{
  "num_hidden_layers": 9,
  "head_dim": 32,
  "positions": "rope",
  "rope_fraction": 1.0,
  "qk_norm": false,
  "tie_word_embeddings": false,
  "init_std_qkv": 0.0707,
  "optimizer": "cautious_adamw",
  "learning_rate": 0.00264,
  "max_grad_norm": 2.0,
  "decay_fraction": 0.634,
  "decay_shape": "linear",
  "max_seq_len": 256,
  "doc_mask": true,
  "max_steps": 9247
}
Each number is 128 + 32 x the weight over its row's rms, rounded and kept within 0 to 255. Layers, rows and columns count from 0. Numbers have three digits each. The size before them is the row's rms in percent of the matrix's.

# layer 3 MLP down, 64x128, rms 0.145, rows 0-63, columns 0-127
096:078140189118124158110063132133135147174152098115075137071166066134071161180073150197146156122138159126105117074130134100143171111123084175114134115171099116164105128142156103112106076144123073086097150185095112116126118153111133135162112122164115111125146105087089145106121128103113091101042112149143154061161148105128143117193138152160168156185137072085159122109165103150073085127143
093:125197151126198111142126184133128098182141109093115147173080105153141107128087128122068104159166084168085145164106066101074162155119119095103118163129102113103096146204136149105111184117095148147118091134101130154132144198132116171138122103120158175128122155084125036144081137086110149164145087136130153132143113151127130125134152072103165120132168110119114109070077158128074179181074
090:137122121134091119095190116094117158105063120100159171120167143171085141138103148133140149116101114090180123135151179066122115126096153196125200148164188071128208088206137138142123111117111210079112158151166137103134084117164132063108135168077101146107111134141186119165102106102142137150160158105149102112141116103112111168113108115169151126150151112139118060121094097159118110191148
102:156114168166213124099103094132183119144119070123183085154154121112049166151169121097110143123148137080149138138129121120125120150087178173162109128161118134163058067084126120089112090135132116097121162119115125082125152095124076090128187112133121142122139168119165077148136108095094101130082134060055107134142075111096149133076100123127120074198154153091119132122130181139103081180124
122:152123146117133098113158198152123139102156082120099170128092183137123184195172138181095134117078160168099117186082147103127177062139117138131135170084109112092128168115099174064101099087069091085108110185182107130187132112144079111142129132107124140125140131048155132125120107175100134089189149089175116077078164136134159101096130121129195101137170138136122159104131123139120126120107
099:169132129142157144119162109143107135146101129137165143172154148136159106157141163136129136199099086120119095157083145097145121140114098100136127079112105065067108162132103066131122168151116152102136143181129148201130169113132062139130109164064088078109154139135117165103140122093146094119127097160076209194086138108150161079055082095202091144145117135098105116128084168108175073133118
101:174139186139134126141115217141105126069177123111126162117121165077117126128136114115129154129103103117080098141120072139148187140111147197154152105146096155169107147106150119121141204149176103117117120123129113171140149172143158199105134095141131146188102137086147096176168113131117127168166150117078106128131125129145116122125053158122050160110081122212103188154075170115078145154159
094:179104088121093072135090184106162161096154115147138126128121203111133162076147131138138155095086102149123140117075122119107144086134141114131091125139150177149099124131122112194116159143134092132154124101106150163146188150130171124108085132117057158145175145128160101119150141137166094095150178128153089154192166088078162138072144129102095152138056099128128077190197072101098112061168
096:133138124159196097116128140180145110138146103147101089096145086184137173131141183093126161077102130091118129066140109174137140160096134165073109124112128100190120149111081133095100133111148109135200112145175115124105171155146117135106163125147165132053126142150102119066144095131115166128099167128170108157128150156180181186138135083172168194179139097102049092164097162160178145122150
088:067140082143158109104130149129160143091079091136103158178185112143158093124119090174151113094144106124100131091121130099095176131103105159167215077159191134179073138142124221109139129124118159123131067207168117157161144123145117078094131144118112123083102140117168096173061128121130143171107123156144090120129098169130120170159167164138093106100114154148184117160154156167183114116121
086:039153183110115161126126148164177087071101121126162121125187132109120170138148148137115079101137132149109143131108129089078137127107115163122129179118156104157118120163154093073062118160097128102106145150115164110092129169103145129069117116111130093163155126191060154064142107167151172124103122100105108084075117079106179080179152168126156182108081190138161173104122064121112114150120
099:123108171159139131138098189119130176080153135128097059205101075157137133167139134112117098136145176174133117092169109198141144157154141131092113095097139142189142123128132199124151143120169129118187188139138085177156164120048085169099149162159148119126115147120176160154097148154116208138138114112138112097118096043143123129119128182120118078151081142156089107151092099098143089122126
102:110138171122159131170113110076125156110140129149110112119135149094102103130207120132098113090085123166048066174105088113124114115096206204107154178063170176087111132161076104124137132143152136098145115105140097113123088149123115122104172163144108113110155146182085146151141087128217098119110096143058139156105089116079131134101122141162169116122141136102101141126069117160091085098191
125:107129108126144135100071110196092129152166114067141137125103111124149188190128174161124102064167079209083132138101111122089182117157084141199109132145121121144096119142101094187147114158089110152151153157130143121185129093144108108102143129152110101122139048126081125103120096153078149223115148100125139112098155152105109106117107140123176117092147126114165135155048095159154187116142
099:140164133180191137151132099154102139093114105115163063139135123143126139141131185098132088145126143143151121136146136100094121172143153139146098119157172088171133177122160159172185165093181132179117133161196080130139161061112117140103080150065144110152149116088098095108102164167126148165111200032119121149152097156125146113130196127134087044159140100115124114148163073121124112087153
088:122154170110128136075102120151169132145120076120159144156118126101156116147147153083132133098148211081198115139141112078133147124162080100134128120195179073125108104116164072145114114096110125104114104142152161172158120180105131112132157133117173130138062120224166107183153097122152150202151076141079077112119150109141083104175063111098134105165113188148145134118155097108086112115103
088:140101107115146106114149097090116125114159182132144144136110079130134083123138135139078135151184094154191087147114100146133128142117157125061092124106182119156147117111109144084148077161127173117112149085154145078128121086146145092179114130129184103155158184131141068156165139171124115168094132142052110100097054112187140146170127215155117115100200117127095161153102094106170139082194
101:072072076159110179112162025127155156130136150095115095143127152144139113091127130153155116107198138113081075134059082089078143185119153168167158132107158109127140128134132110137150145060120119097126119165121123142141116128153162115185103098160160092092143162119111175151085127137108088100141097076142082131095103155166089131085127146188116127069150092075080153127134120092147109083188
102:141092070082153181151145156110129110167164126139067135140092128129181101133152153091118200193129114098145171185126138127130146167118158156065147149170073111135119139087191132105189110138124102052142147137141066114059111074107103147150121152141097117165154106197167118163115123072157109166136139169132140120176140081064123119145099103089115147099170112127112106134188134102092124099116
106:155059085160145175136143128133125179103134142164074143094143084095082088171124074122145101078116090123156083098101126138141156121080091157121160079098130149074188135066163150123170113157165138172105162080138133114165128173112122100114158141108177103108088102132193094134078157112090126126117148174094088182105149102114158105057178120153128200161145127110101089181119137135107152150154
102:136091139145135083160168118122147125153072129189113121109172187127172105135084141126114113088102136125141094199099151190140141143126136118126102110106131151140129140169067131131133165138171134150105188120090187114139148089144058174151146085152100184167161160147141136164047135134140176186150168184047148153135125124126169101116171091157134075116107167136101164098087106116075149112170
093:111167089147093163110098125203165126222127142169157175146114087152124136120140164151147110182156209049152130147191128129071135125182167144088103167104195115117127037089149194129140145133093146154139090125145142112082145115087152144171111123128099083146158120156150163139128117180172137169120107151137101097126174138090148167168109105148154135144126102127161151167130152129170130127147
098:185135071103116125221193146117129129169166122170123153122101153115125118169160119110147177102116149140150105163158084129157105162188090122198132129099121090108129111148121124141115126102125091162158128130130148078169140097147125126148150081107153116131098072089110166156146053171075159076200108113095143116170119108147126137133126228189154130114094155136192157086146088123097095110134
092:154128110124144151115104123173126098166074089111098104155067081129180092148134052037110138110170118147138108133159150075175093167121106113100142143085119115177135157116121076123060089111188124113145108092100076071066165156124153099129078144173125085122079124150154098122176112149127096132121154142108104135144113087172136119114082121091107102113192125168124067124147161175104096142174
089:120142139130101124120081132148082119105154119138093133171135141078138149102136120113111109102110119134133172123114117197237153152129147096173211169135129164112143101095134118078160143098135215161219076119072166132065146190110137118125102153147182157143181098149071128115137083129113128147150166099157094142152087101139106153174145102147131161120068117133160102164106143124115129162175
112:117102127150096051170146115131164116122166123140114072174127108052056110138103149114173144136129136104090094121123125076090149172099123166156132108121149125113147133102070106106159174091116188098146148129162164116140087080103105169236209168141155157151069124106150122146103164141166128184136146119108128147139065134091108131163143095171082132147122125148145104147118132134136157190190
101:103131141169089109168131153136075102139178092121095098154144112127135074086080197166166083132092149140082150083154091141150130115146126141084175131119111106207152088151196130159056126104138126201123163099178091117123148171087177099056092102094126124092121084152133107094174137135131090104102114152158133139175136126156179121132192128104135131115128085118087174160169173165139126113121
081:129103117144047103146129145160137119123114139160154079161080132086149091154085090128105122109076182098088142108142169195188151099095102094185132105091171109141146136142112085107093153142135093152095144122083128094165143121171120145106144096150070069112163095107106084140149135067108162144151113136165178086098121171150177132139102112082128096113161087118181073077114140151166098096207
097:175193121137133107142195124114111098105128120135113131095075131087085068127147135140093152151098190123076119218139138140114071165067136101119135123139059101163194175119148102170117126170114149106102017129151111174156094137134165087105162077121162173152144099145142102133083079165140162098135115122166132146146132155119120119076141061109140152129160118151098125121114141098118091146091
109:088117152135127117126166117151202086149126085149200132150059217121113099177165117172104118122107158094105122164141135112132145106164105087126120117121161152117084137136065155165125168098123103121154135185128143135105115149177139149131152175048088120088061142109104157143170104159159117140144149138133108226113111163095081162120161087141118127161105059167076129100132140180133128083124
116:141130116151087188120122149193109081064139102169121128152104109094153106145108193148065189124164080114106157103101117182173092137176117131135089092097086099137113139050131165070151103147111131154111160129107144130189020160124120201156108091137126154166153138159114097111101116104106133138157159154125099124157187070094145182166164109115157143116148154106144125157115139122096139107107
093:105123194141141125106176100130128094120092190120146137134158144116092110189162156121109081153150107139090161069100113151083057136194102109120130160152144062107149163082135145122139138093147170175139099111097132179078140186115144099163132142105125118142112101194073123140130121099170120176116213190152133172115177049116064136107111150108083122153092136121085149127117130085151114118134
098:116177138145080087110146141072156125104162123111102153164116158128162133188115114190131133088121121100084121129141144142136143075119191172088138163136163128102156163179166135150088100132210157133126140150091203139131085145083091154095131119085127116058137136159143133193154164170166119164073167118163162083122176145169179124098177097123164176083142076103119161094108144089120107146107
092:135122083137121146108151121145100085115172174157110120137140091135125102124136130128089107138174123133153143074127080069141140113100138169149131087003131138128116105092180071112139187137152121072143124143135118147091134164175123118141100178156122158145128174144143156101154126056153163140147094172137172082090163127118149040142051106056136099126160132082106102138080084112141151104092
095:113114135087094065163132111074090165092118114091139091136110183092102132123172069124158074073094136152095113124210131114090127091069145125108142107138156123132118139116084131166123137194132180195142111140175143201111125129056113134089103168143119134089075108133128170139145160188169147175164153127127159152114157124135131198129100183166114112137087116146162111162117140073137104086151
108:146144143116163141126129127123174096149106157078151097143112136144138105191138119168181141109183157154105176135148162121189218121138132103076106111141125104103076139126189088158152135160116191114102135158141087140154085094090155035154147120071148144155102123111115156102091181153118174183092127169071126140117160132115084104147084133170137133151161148174121113113096156195161077169159
100:157150084129142193139162084116131139164129219113177071126117075086131167113151168163038117102103162130168114147149145114192108145155151110109165123103122097117142130179174117100132129112156147088125128108117091125213136174138132083123141107165201107190129080116103095185115094124065151112096075111111201127140100124118096083156154118138100105181110130156155127159131146151120132138133
092:145069122162136177166127123077090115117077162142131108054158115143062133092142114120097069107131135099127120077068120100093141137185122108172159090091099109165141111111081138157143135113198109157187158129102151106136073100167119110161151100150190189163126062128087101160132086141166147156130191163127131146120111118106078153118130125109094130146115166156139143099131132108040119098189
101:146180084104071147111107109136151166115109063070102057127092140106145103145188158170136154150146089162150162171111051079148107107081156123138122117128170119159134101139095105116080122123113135097065121115040177139101099159144126122102134156122122181134169108121117115143097175098174138101110145136168155154121116198195087125127083143133123114103174163194160104104124167138132196118120
120:107181121242108097160104132179124163135130134091152101101166127084133137153191153151126136107113093124095123122133142148100177135138090180149156089125121167149148108113113120118131129068115136117038157142119145169145127131124130113113157109162072088088122148079142199139139123120082067113105151116126122091106211153105125171162163171088077148133144122145207080165141179161120092137163
096:148137148112102137182125091165109104104103104153105094074093110120094107116120142130088086111086152155082085083147131181172156143122152101113169147117191168100154131157122102118179087133122148128150167136163126098127100175145218134096189090163154157161080119111135191171171184072155162142081161115066149147151131180077128142099128160121149077075114151114093128151100132114097192130160
093:166145098129109160151208126092076140172160103098115152165168199173125152156106138168098137099096094132093138110099159151132178150118119191210116098102174078106188132162123133119180125128111140114116133112131135096152109108102076138117114127144159164123080202177124109131114117068141149152132144138135131155007149108159065122156143111115124101178109176144074133106128129169143153131138
097:081123108146131099111124138070113117085099080095188123102118102129142125164161133156138113169081109077137082080130177185184147151106138114078171146138080161111075157091132143156139132163077164142141085107134121121136127081068153149089076158149142155081121109111138079143107112115127089141071078094130060113156109208054114068141122124144165101101130077130161106116101116139139140072169
089:128075090173132075118127128157109101081109123111109121147129087118128122128068153160090111087161121156132151122133128155135081152145110114164173112133098098160159072142148173090101129056115150119145152160122124133066101063165156067125085175185095103157096095182110135163054140122119164124137108132119140119149129109081093112137123145128145209095168205158116122191153167179099175156183
108:132155128093146137096145132123111035085073110131104119169151158188164109093095100095134124112136133157158113114142068144174146151086078118112108154138155109152161131138122132118219133145122141150173078139160166097124117127119146174169090175131143180126114124146099095168171047098152125153118147110111127161158097152146168172151120124129107128100124171167064115038155112061137130052089
096:161133200130113146115088155119082140144098214140113066101086113126128085167137130116163129097118119126156089116137045196087142140138171089131130123114169084150193097162161142124130151103113146150105092189131144174075130160139158143149138081107151093089092084125161146128126141141133127146086075063078157152134138147179116150126173181116108147129131094187133110089175080129185131075137
102:125115131107161109109075105144125178128176094154090138090079105114116215116110108140152138073100137106134160096104141095101190194145091134147140144084134132186145122084132142105091095134070186076164089182138131143126099145145150130083151097096131135097118135112113175090183100139094072159216112134137043130103087162126166141151090131120161116102081131131129147184093139165100081117129
090:170146144125169154122171169177129157118166099114157155100088128182117153122183148100161137089157110163134111127100141110135087152201132069175059164147152133062112105159120151129164149102161104172148132176140163131093150173151114155134140145118127100202143090137144152153161085164115122081116165114146134098140162081141096125115137099198163098113165081190079111142156202181162088149107
095:126145175099099113169122134089106107103078112182093093141127153130188178068183127136181136160188104081115161139133124123139160183158199128142090168097115122129120125100138084132084153126166104150096178157107067146139092092202096159134104098160157158101159111135137103162163125089169150133167122161059152122145181076103093069158123088167117149121140133133100116158096189099160127129093
091:173102106095161126087181101110182114098176156104195116120150155156134112119144128081151123104101143173101098091095144074164114173177150161167095162094108150150083147124159177056069170120177128130122123098093123110115150139193119079097123116111059126167161148129090068091127125142135121156159132108164092127164147123138149107136064150108160145133097083047096135125101174098156112066140
104:125104162139130136142140110146141121128108137119165113143116138092158136145093136079155125131089096143185129154126125148165114130136093137135197160094101111134102130131136147163080114151153073168103015144084124069148110087188059153087038119096121141130102198130058172068154092074114178159107099109117125126105098095156176160122105095101128129181134062123101143135097119090137092105109
093:131112092124151106111110086213121070154109162125103114105188084149135205135166150168186138167160126144142190137161150101144125152126114096190168114095164067086107103136127108085144076093141148155115102135205131114129131159154090100048150170083150170162117205098132176116170078128121125134104147145152155088132134124134111176146142117156111212118168128140099129117162107103124137138137
084:158102123133172067114197081122119147122091177111115085056169141128114120145136120152109103188096165106130153090174157128102139105158177153136170065111173168099077127155164110113143135103112099140115168133135140156089181141152167080149129196073162093191093185086081159150131119127109127144126183140146151152103179101158111099093135174119127166111135126104092151114190157149131152060105
139:169108094168175163059103082141091078164136097068168172081106124110103162093153179131114128166136071153080111150185138079160108109127099105151092132140125064115132054147112119120117102082076137089114127140085107166095188126145085103124045125123159095126106151111100139112130115098077134082080172154112137127096164166151118092153099117095152128168147076068113108090110109132107102130122
129:091122158125146130169116119150116111117128136189125096093153121127101118095136120088170146074174158154092051125077119137151122132114131149138129097120128095081143114143144120169117152136132196112124125072162183146138077114084126135121179164183190198149129121114136122137169161089195083144111145116124081102191069181109138119095093106135106108115156142073086050101144099063191128142173
097:172137147100103093133148097110093121178167110097168180178161112120134137091133125180158144157180105097103167136087132120178100070115122124146112163123179120127135118124121109109065112148065137115104180135095098088134173162146147109142104215165160069109121081150091117173082081110094125130083195149151153123142130100103155117153120142087186100136156143128182174160082171076126183171139
097:104094088122104150090168125072102148126115112112108176132111146128063119096092228090130061144112116112071142103076128156153121182173078160080188128181085127096187144117128145140120138107060138125152101146160130109186112104107182141133102123120129088127098154087116094093176156132123090127104120143073116076108141177170152142106168142086171111120152107115139116070096098122133172069129
097:163158136170129155097126120167112165117189114161118158178155133152140137115142135141129085108081101103089131132171063155137121117148126099136126062126134139151147128112133136134074082100110140119127148174159081162103127135172168085138123108179052156098127111131151170112134077167151055128121164102078092055105135164149120209157086180084201158099146071119130095099115086108136060116127
095:120090147111100121136122115125062180112135117110134182211142104164086127105108188175115070161217179124135114165138189079100034148092108154105136144117121126092154138135087132086122117074141084186152156119132119202128091123112133146127186132161139136165100101112110111145104150128175097148130135129077131129143165152099140081138163111122083110099119066098095141140102119101054129124101
105:137193177108101097146107105113145137091073159160105142096156136182126181154122187092167135110139157101141183191136122118134108138124157163153146150107092102103144189159099052145127169103124181092160154135194098115132172138089071105079161101131125154154169125079128121073135122080138130165111166181129143135151128149113063146151108165101139124097158108148113028162126129130154082134172
086:068068119136105130114168156086097102133101140150128079105136093102100108099164079092176187072131105122086087107105167165085134148143059179102166200197125196081118135120168119144117105120144102123127171124163133129138093161150153093132079174123131116168118149127043130075094103100130146145137077139107172136138123088152139111125126187133068121118104097110156144132100111153145075187110
105:088103105171140085080130131122108084090085158159094125123105130133105087072117182153144187091116163115129147124189128103108185143086134115145072119062166176145142052153136151152132160199152091098191113137130178192176140113124117124123140177149128141091100174117140159135096180126182132157090135175146150149093098146115138153157113137080156120150105118122136095082137083055119073154135
099:077149104125181139075111118129193148124129145104160131169159154075162119077170142196138115099135139113114129113080079161092153159137087182119162096068118134149125085169079103139137181131109135148185145147111168177117126141083094082108162107067128118126083088072163105157094164146156157148073183131165153118139102175139130110079157132151126097157154145165160101062179162101093101121148
113:184135195111116170135174114078086144065129112111085154139123161181171127125120085179089099184140131112144161141117071108133158087139159106131127152119145049143101123161152159067141143112111118111138149086154152139171131123123073119156101133099159194145107133147160075140159089122180121090097107125116118052170132130117176096104108135127144071090166150081066124104140140098157181194158